Weights of a small transformer language model: 9 layers.
Each number is 128 + 32 x the weight over its row's rms, rounded and kept within 0 to 255. Layers, rows and columns count from 0. The size above them is the row's rms in percent of the matrix's.

# layer 3 MLP down, 224x768, rms 0.104, rows 138-223, columns 480-527
size [ 95 105 105 100  97 101 106  98 103  84  98 102  94  98 100  88 100  97  84  81 100  97 104 102 102  92 106 101 158  94  99 101 101 102  76 106  96 100 104  99  98  97  94  95 103 100  84  92  96 103  94 100 233  70 100 109 100  95 103 115 120  90 104 107 100  96 102  70  49  98 106  85 101  96  98 107  99 103  93 110 103 100  63 101  97 110]
[[151 104  82 163 105 129 176 115  65 119 132  59  93 103 148 101 208 147 108 112 119  55 180 135 127 129 113  86 106  91 156 102 110  76  84 134  98 128 130  99 149 154 124 117 119 103 133  93]
 [106  59 155 109  77 109 173 147  94 131 134 124 135 214 128 135 147 132 170 119 189 109 147 150  90 115 143 147 126 112  68 119 140 130  65 177 126  64 161 196 114 168 141 119 111 143 133 114]
 [122 116 157 114 127 101 192 136 132 132  82 115 170 103 157 118 141  81 121  79 145 132  68 133  87 137 114 143 190 158 139 139 174 142 100 136 123 139 210 119 157  86 142 118 170 123 123 141]
 [ 86 118 116 130 126  85 138 131 174 149  98 148 166 122 106 163 175 129 174 130 123 133 151 120  64 171 131  98 111 255 160 109 117 122 127  88 126  50 105 177 128 181 137 149 131  78 133 106]
 [104  70 191  97 121  80 171 101  98 110 130  81 159 113 137 154 114 119  88 162  62  64 189 137 112 118 148 165 155  91 112 116 130 138 134 140  93  89 171 175 122 121 164 126 104 131 121  98]
 [126 113  62 136 106 121  71 185 108 208 101 157 152 166 132 116  57 157 162 194 129 173 127 126 124 176 102 166 141  74 170 131 160 145 142 141 137 122 174  86 172  64 141 116  51 176 120 174]
 [162 127  66 177 150  92 166 117 104 118 106  97 102 146 149  97 125  78 151 103 142 186 173 125  79 130 196 109 108 115 101 157 100 102 155  97  78  78  97 117 144 117 109 107 142  99 139 141]
 [149 137 129 151 153 161 120  93 130 135 113 147 145 117 106  93 124 137  85 148 151 188 161 143 160  72 112 188  87 140 132 121 136 163 199 173 118 161  78 142 101  81  94 143  93 109 147 120]
 [181 103  81 142 116 143  73 163 107 186 115  91 157 138  92 108 149  59 129 166 159  97 116 117 180  91  97 103 140  91  80 119 124 110 149 162  86 156 228 163 140 128  55 108 103 171 131  92]
 [145 109 133 171 123  74 103  93 105 175 169  68 129  78  85 101 112 211 120 118 135 149 143 123  91  76 159 148 181 160 136  95 182 117  93  78 125 128 110  97 164  49  99 131 116  99 106 125]
 [124 101  98  80 117  76 114 158  94 178  71  94  92 161  84  94 153 175 192  94 106 106 176  75 147 125  89 182 179  87  82 147 168 104 202 111 106  71  99 187 164 103  85  42 164  81 110 139]
 [120 100 134 105 127 147 139  77 129 143  99 143 139  98 168 106 138 182 122 133 118  60  99 157 107 143 145 134 167 173 120 140 100 115 115 135 130  97 184 106 150  44 144 125 168 188 131 121]
 [126 141  96 137 138 159 137  93  82 103 219  98 107 128 112 121  80 171 104 126 174 145  86 146 130 184 128 157  76 124 149 125 157 126 160  77 177 156  96 144 160 134 103 143 126 165 120 115]
 [174 180  87 167 136  81 126  56  78 161 116 152 122 120 147 109 165 196 127 139  88 112 145 171 133 141 124 122  58 142 164 141 134  79 137 182  78 149 141 119 114 190 154  88  89 150 103  92]
 [125 113 179 110 105 133 191 121 178 136  93 125 152 122  67 187  54 101  92  89 161  95 143 102 175  84  97 108 168  93 168 116 146 124 135 123 110 223  88 126 102 109 149  70 175 111 132 143]
 [154 180 163 106 163 207 130 129  92 154 114 110 143 108 116  51 117  94 151 125 120 147 137  94 184 152 159 108  80 143 175 108  75  66  99 145  69 227 175 163 117  91 155 141  98  85 153 186]
 [143 156 122  86 108  94  94 163 197 145 108 140 164  80 141 109 144 112  73 171  97  97 142  85 140 126 141 152 123 116 126 122 126 104 106  68 127 136 157 113 169 211  95 159 115 137 136 139]
 [141 185 132  93 140 179 119 143 140  73 148 114 124 166 142 126 182 196 122 102 163 164 138  84 161 120  95 140  81  78 148 146 108 134 117  95 148 120 125 137  82 117 158 116 187 179 134  65]
 [151 114  86 158 141 133 124 143 104 164 172 125  77  72 110  88 119 168 134  97 136 175 121 179  85 108 120 145 157 130 148 150  72 117 115 120 152 109 132 105  86 113 140 138 139 162 131  67]
 [ 95 118 143 177  96 145 179 122 119 139 143 166 107 149 172 152 123 128 104  94 180 123 141 125  71 128 137 122 151 159 140 109 136 149  84 148 136 145 129 137 151 103  94 162 170 174 119  86]
 [116 118 165  93 118 150 134 122 178 124  63 132 148 160  72  86 112 135  94 148 108 173  89 178 131  90 130 150 181 192 141 116 156 160 120 139 155  97 110  94  96  78 118 144 111  84 134 177]
 [144  86 105 131 147 160 140 111 177 110  99 155  78 169 144 116 141  96 151 103  90 108  62 123 151 107 131 126 100  86  49 118 178 158 146 106  50  94 114 107 101 104 136 139 145 135 129 174]
 [ 81 138  91 118 159 186 157 131 153 121 116 124  64  98  89 110 134 171 102 102 138 190 131 140 108  97 105  64  87 113 109  98 163 152 157  93 147 101 119 151 145 126 113 160  90  90  92 192]
 [ 82  95 102 128  97 199 103  92 170 144 155 112  71 173  83 123 120 111 105 152 154  61 181 149  67 112 111 133 107 163 150 143  75 134  97 125  78 150 148 128 135 169 128 102 123 129 103 124]
 [141 179  78 117 104 138  41 147 113 113 140  96 161 132 119 141 134 176 167 137 142 120 129 134 121 114 136 183 189 103  97 116 177 116  99  94 129  81  97 159 100 102 139  88  90 125 147 182]
 [140 128 129 141 134 134 162 167 125  74  71 113 122 129  75 114 103 137  86 152 135 100  95 121 151 118 123 172 117 138 139 156 132 101 118 192 117 134 116  89  72  92 177 134 126 128 130  89]
 [115 110 129 108 127  98 195 145 107 157 144 142 124 195 114 200 111 126 165  92 101  95 122 116 100  88 101 114 132 120 127 149  84 122 129 138 126 158 145 157 142 140 179 128 110  76 152  99]
 [143 120  98 144 158 130  75 122 147 110 116 124 139 110  96 125 159 109 166 169 120 139 146 111 118 115 146 148 145 174 160 135 159 123 101 165 188 166 159 129 114 131  72 108 109 105 139  73]
 [ 92 207  73 120  52 105 128 111 116 144  89 162 149 139  96 140 118 100 113 185 128 135 140 116 123 146 167  95 112  98 146  66 132 202 100 134 121 143 116 136 120 159  66 129 140 179  91 102]
 [173 118 111 131 167  60 126 161 152  70 107 103 152 132 145 170 108 119 152 123 168  63  83 109 167 180 118 129  51 147 156 125 144 115 147  55  92  87 107 145 126 126 142 114  70 121 128 150]
 [126 148 124  97 132 127  64 135 121  84 135 110 172 179 142 102 144 127 118 142 172 174 119 142 137  71 126 119 173 122 162 107  71 170 155 166 185 143  85 130 134 126 127 145 161 101 143 144]
 [115  56 102 132 137 193 144 149  99 147 110 118 184 132 151  86 125 119 146 116 147  71 113 116 146 151 125 153 178 179 138 113 135 146 132 106 101 146 123 111 140  90 193  99 131  97 114 114]
 [101 123 134 131 115  76 138  82 161  84  95 112  69  82  84  69 107 136 146 130 125 159 134 167 156 138 126 131  48 130 129 143 125 151 173  52 143 119 174 134 118 155 116 114  67 148 111  87]
 [103 181 200 136 107 144 123  97 147 111 129  71 137 147  53 132  47 105 162  91 146 130 111 122 137  68  95 106 174  94 200 157  94 101 140  55 150 127 136  89 158  71 118 121 116 107 133 138]
 [103 144 125 121 125 141 119 127 102 130 136 103  91 126 148 147 100 195 128 134 123  99 134 149 123 135  75 108  30 135 122 164 121 115  89 129 167  45  69 130 167 140 186 148 105 133 126 100]
 [ 85 134 108 108  91  75 101 142 127 162 114  83  90 153 154 145  72  66 173 137 156  79 141 116 150 183 167 149 129 163 127 139  86 127 128 146 150 186  80 159 110  80  93 135 137 108 140  92]
 [163 200 166 121 127 191 120 180 147  98 153 142 117 189 132 154 191 140 108 127 126 108 150 161 114 141  75 112 223 148 199 147 124 164  54 164  89 131 146 172 128 103 190 122 173 121 126 174]
 [167 123 100 134 104  96 139  67 142 111  79 141  95 151 163 143 122  96 113 155 190 140  92 153 134 131  90 111 153 128 127 129 180  94 113 168 118  83  72 155 138  93 122 107 122  64 112 132]
 [144 107  97 104 102 168 165 149 151 113 163 156 147 161 193 187 182 136 106 129 135 138 105 128 141 153 176  74 119 173 133 124 109 120  81 109 170  85 126  92 149  91 101 159 109 198 144 135]
 [129 122 146  91 174 132 135 122 202 134 101 103 114 103 100 176 119 138 149  81 144 150 150 121  98 131 125 139 242 169 178 117 180 159 119 120  66 124  96 115 122 109  92 108 120 100 154 170]
 [158 170 160 145 158 131  79 181  66 115 117 134 112 100 159 140 113 144 163 110 131 102 131 128  91 155 156 142  88  90 123 129 144 130 140  82 143 189 107 119  92 161 123 120  92 144 128  60]
 [106 166 194 101 171 156  59 129 142 133 133 121 148 179 134 135 124 159  89 132  56 122 156 108 125 170  55 118  72 152 132 139 127 150 118 136  77 147 134 148 155 126 133 102 119 139 101 128]
 [115  51 109 165 157 124 130 206 157  96  89 167 121 202 131 161  86  45 151 134 159  97 153 100 118  99 134  86  92 113 111 134 101 171 155  93 180 178 112 171 114 104 143 130 156  77 147 117]
 [161  88 179 104 147 168 139 110 148 149 114 176 165 144 135  78 103  82  55  98 118 116  82 125 116 129  97 102 193 117 135 139  62  54 199 120 153 183 122 144  81 145 146 117 127 100 132 129]
 [144 132 160 123 103 112 148 168 141 139 132 154 161 166 132 112 126  93 135 178 102 105 113 109 213 129 143 180 134 122 142  78 127 126 169 126 190 137 122 153 100 166 141 124 108 161 103 100]
 [141  74 126 108 118  54 146 121  85 163  84 118 162 131 102  87  52  53 146 130  71  99 120  97 141 120  89 127  86 139 120 107 139  72 138 104  94 179  75 161  62  95 148 123 119 101 116 126]
 [108  80 166  99 156 119 141 156 160 134 131 165 121 131 112 149  86 155 163 149  83  84 137 120 170 106 117 122 147  94 117 115 101 117 107  90 165 169 177 164 168 172 159  91 168  32 138 118]
 [158 123 155  87 133 121 124 192 146  91 149 160 126 129  73 165 107 159 113  99 110 147 106 103 134 139 127  97 116  99 161 125 206 131  75  80 135 109 125 152 116 162 121 122 126 110 151 172]
 [143 176 151 152 172 116 150 144 105 145  98 141 116 161 169  98  93 131 142 143 115 154  53  84  91 119 103 192 180 121 165 121  83 131  81 125 208 132 128 129 115 186  94 182 124 125 141 154]
 [167 127  74 209 136  82 115 100 154 142 130 137 124  83 163  70 114 111 160 103 104 121 130 128  95 125 156 112 175  87 128 123 101 182 172 179 106 125 134 123  85  55 127  96 140 166 151 170]
 [141 122 115 148  65 110 127 119  69 139 120 130 140 126 167 116 154 133 140 174 185 156 193 177 150 112 154 139 120  97 159 145 107  89 149 149 145  86 104 106 169 182 173 135 180 123 120  89]
 [170 156  77  99 139 109 130 185 163 130 146 123  96 175 181 202 152 147 199 137  52 133 134 118 122 136 211 128 108 123 109 135 198 141 135  84 116 123 139 132 123  95  95  69 129 107 135 114]
 [105 130 104 180  79 130 131 133 160 123 117 125 181 153 108 117 129 107 128 187 136 125 116  67 173 117 183 118 106 119 141  33 102 161 146 101 108 145 117  68 104 150  80 174 115 164  83  86]
 [123 133 129  82 130 143 172 117 155 140 142 179 157  35  77 116  64 168 146  72 115  96 116 107 140 173  96 115 174 135  96 134 156 167 137 150 127 159 131 145 120 109 116 133 118  61 179  58]
 [ 90 144 143  91 107  85  75  61 149 135 136 118 139 170 115 142 104  95 104 166 145  83 180 120 116 110 136  93 194 124  83 123 143 119 137 192 179 117 113 140 113 124 141  68  89  99 150  94]
 [170 159 101 148 104 106 133  90 149 133 115 170 146 100  79  98 104 233 136 109 118 124 165 134 116 200 129 116  74  79 119 109 130  75 141 137 133 144 169 142 159 154 130 131 136 102 128 142]
 [ 83  94 132 197 124 116 212 117 121 141 135 153 131 103  76 170 108 153 153 140 154  85 166  80 137  80 152 156 119 172 149 142 114 113 107 152 158 151 157 167 113 149 155 164  90 143 118 107]
 [164 117 154 129  85 119 138 174 121 104 138 109 143 137 152 103  83 125 150 124 195 129 139 116 123 121 102 184   0  74  82 137 106 195 101 109  86 171 194 140 163 155 128 136  73 145 123 112]
 [177 132 108 120 118  83 101  38  94  81 153  77  93 120 121 118 145 150 160 104 150 105 133 134 140  75 157 155 102 119 154 124 122 140 145 186 115 132 148  74  74 143 127 114 116 122 168 109]
 [196 153 160 114 129 130  86 169 126 104 185 174 146  96 105 114 156 109 137 146 140 131 134 150 113 119 125 131 104 145 130 132 123 135 122 182 122 128  81 194 135 150 138 116  95 146  99  89]
 [138 140 136 123 199 142  97 141 112 205 178 147  77 136 150 116 153 153 146  56 128  74 160 128  92 149  92 144 142 156  56 190 161 153  97 161 119 123  87 122 170  71 121  77 174 136 176 116]
 [ 91 139 113 144 114 130 169 158 130 127 123  85 144 152  96  89 186 138 143 135 109 150 134 127 140 154 154 145 189 137 136 120 151 164 172 138 130 121 122  94 157 104  77 166 155 125 102  97]
 [ 96 205 164 152 129 131 114  94  87  79  58 122 137 102  80 113 173  84 132  96 129 148  76 179 150 160 130  91 149 152 166 135 161  53 111 102 131 131  97 111 160 124 182 118 120 135 142 126]
 [165 143 146 101 115 104 131  62  96 121  92 112 166 123  78 132 109 115 142 159 131 102 134 153 123 171 126 197  95 111 139 131  79 129  80  97 120 108 103 115 129 145  92 102 154 121 107 100]
 [142 128 152 160 107 106  88 118 122 161 111 150 161 170  90 116 118 149 182 151 170 138  99 135 112 104 107 201  88 154 101  99 101 119 171  44 101 127 124 133 101 117 143 137 115 133 119 160]
 [130 104 190  95 132  97 174  89  99 156 160 142 142 101 197 147 129  82 121  92 175 118 137 126 126 120 144 113  94  81 113 145 132 136 140 183 159  78  68 175 117  75 139 141 116 137 128 114]
 [119 139 159 188 131 142 159 128 139  78 158 110  93 132 122 108  55 149 122  99 131 142 119  91 184 132 138 147 135 160 167 107  78 134 127 193 119  90 130  72 126 124 204 127 122 164 155 186]
 [165 118 145 125 130 135  67  82  87 177 164 119 171 134 127 100 162 110 105 110 185 142  71 176 103 164 151 121 201  96 148 132 100 142  91 151 187 115 122 171 131 157 165 171 101 145  96  64]
 [128  97 124  84  99 158 188  89 138 109  99  95  97 156 163  70  92 116 170  90 134 143 130 109 105  99 121  90 163 113 171   6 111  92 143 123 127  73 131 147  96 116 123 169 128 108 145 158]
 [131 149 110 101  71 140 118 119 132 132  94 161 119  81  72 131 176 120 128 160 115 202 122 121 143 144 126 189 147 179  94 121 135 141 130 109 133 125 115 149 129 121 146  79 143 193 137  90]
 [141 112 158 101 122  67 163 155 159 129 176 139 108 163 103 140 191 163 125 114 137 161 158 109 168 132 138 135 149  95 182 164 153 130 179  82 168 154 121 154 152 148 156  81 151 140 108 122]
 [ 68  81  76 156 133 102 119 101 120 110 135 113 104 136 101  83 138 191 184 150  92 150 146 123 135  94 123 132 148 146 113 124 112 109  98 163 137 146 168 151 132 152 131 159 145 188 118 108]
 [ 88  89 118 126 155 173 138 109 135 149 158 178 101 120 133 110 147 135 164 120 181 160  90 133 111 164 128 122  67  72 123 127 126 121  87 179 137 182 150 129 133 158  91  82 127  85 148 169]
 [137 153 160  94 124 167  70 137 126 162 103 108 158 138 112 151 100 186  95 107 139  91 143 102 188 105  69 124 124  87  95 126 137 166 131 143  69 140  47 128 108  90 116 111 137  97 124 141]
 [112 143 105  97 105  95 177 132 131  93 123 171 147 115 148 114 176 149 143 148 145 131 113  97 108 207 127 130 158 146 130 123 126 160 198 101 176 160 126 107 146 117 155 140 139 129 124 135]
 [104 164 122 118 122 107 136 152  98 147 168 103 169  80 197 140 153  84 106 125  97 116  83 164 142 141  95 131  88 180 112 118 149 164 104 146 113 158  96  76 114  90 147  95  95 132 134  85]
 [ 66 115 122 103 198 124  97 118  97 158 134 136 126 102 114 178  63  97 178  85 118  79 139 111 140 147 101 107 129 184 145 141 116 131 114 149 153 100 123 167 124 172 155 129 155 158 135 177]
 [125  89 103 135  88 151 122  56 149 126 147 128 124 147 156 128 141  76 121 120 115 129 153 148 100 128 144 190 121 152 163 124 139 142 106 129 101  68 180 122 104 130 105 138  41 100 123 120]
 [176 104 119 172 138 164 180 133 104 166 162 141 136 186 166 140 151 121 101 104 112 160 153  94  90 144 121 128 153 110  69 148 115 117 161 111 112 126  95 112 171 152 156 124 125 169 177 106]
 [116 130 123 124 140 147 138  72 138 110 134 145 104 141 123 118 169 135 188 152  79 100 156 189 151 137  90 142 173 192 192 124 143 126 185 132 112 118 165 164 113 144 126 167  78 145 123 119]
 [147  87 132 107 124 138 132 128 173  91 135 177 132 122 129 147 174 230 162 128 140 143 154 130 101  85  79 141  71 153 116 127 109 133 200 122 118 118 145 121  99 157 170 134  95 116 129 116]
 [192 124 114 111 129 167 143 155  87 135 142 137 125 152 164 138 152 167  94 118 118 109  89 142 120  93 126 103  77  42 120 129 129 114 162 113 184 168 114 134 114 151 166 147 188 122  95 120]
 [142 136 100 139 158 186 129 126 132 125  86 122  93 133 173 152  81  87 131 129  99 130 134 156 148 166  94  59 118 141  81 171 139 142  88 136 155 159 111  88 159 136 138 100 137 110  64 152]
 [160 139 140 133  99 141  75 111 130 130 137 176 126 129 146 126  77 142  90 105  92  92 134 171 195 162  78 135  61 117  73 129 133 134 140 119  98 159  97 137 153 120 108 118 106  96 121  95]
 [115  75 154 118 133 119 141 122 124 147  98  77 135 125 109 153 136 123 178 121 145  93 164 140 152 156 160 116 164 114 111 118 111 192  73 123 122 196 111 100  86 170  95 144  89 107 143 156]
 [101 116 166 115 106 118  97 110 173 102  90 130 122 133 116 176 120 104  94 163 129 149  99 124 134 112 147 100 248 119  94 135  96 136 154 140 190 195 124 166 173 111  92  96 138 151 115 135]]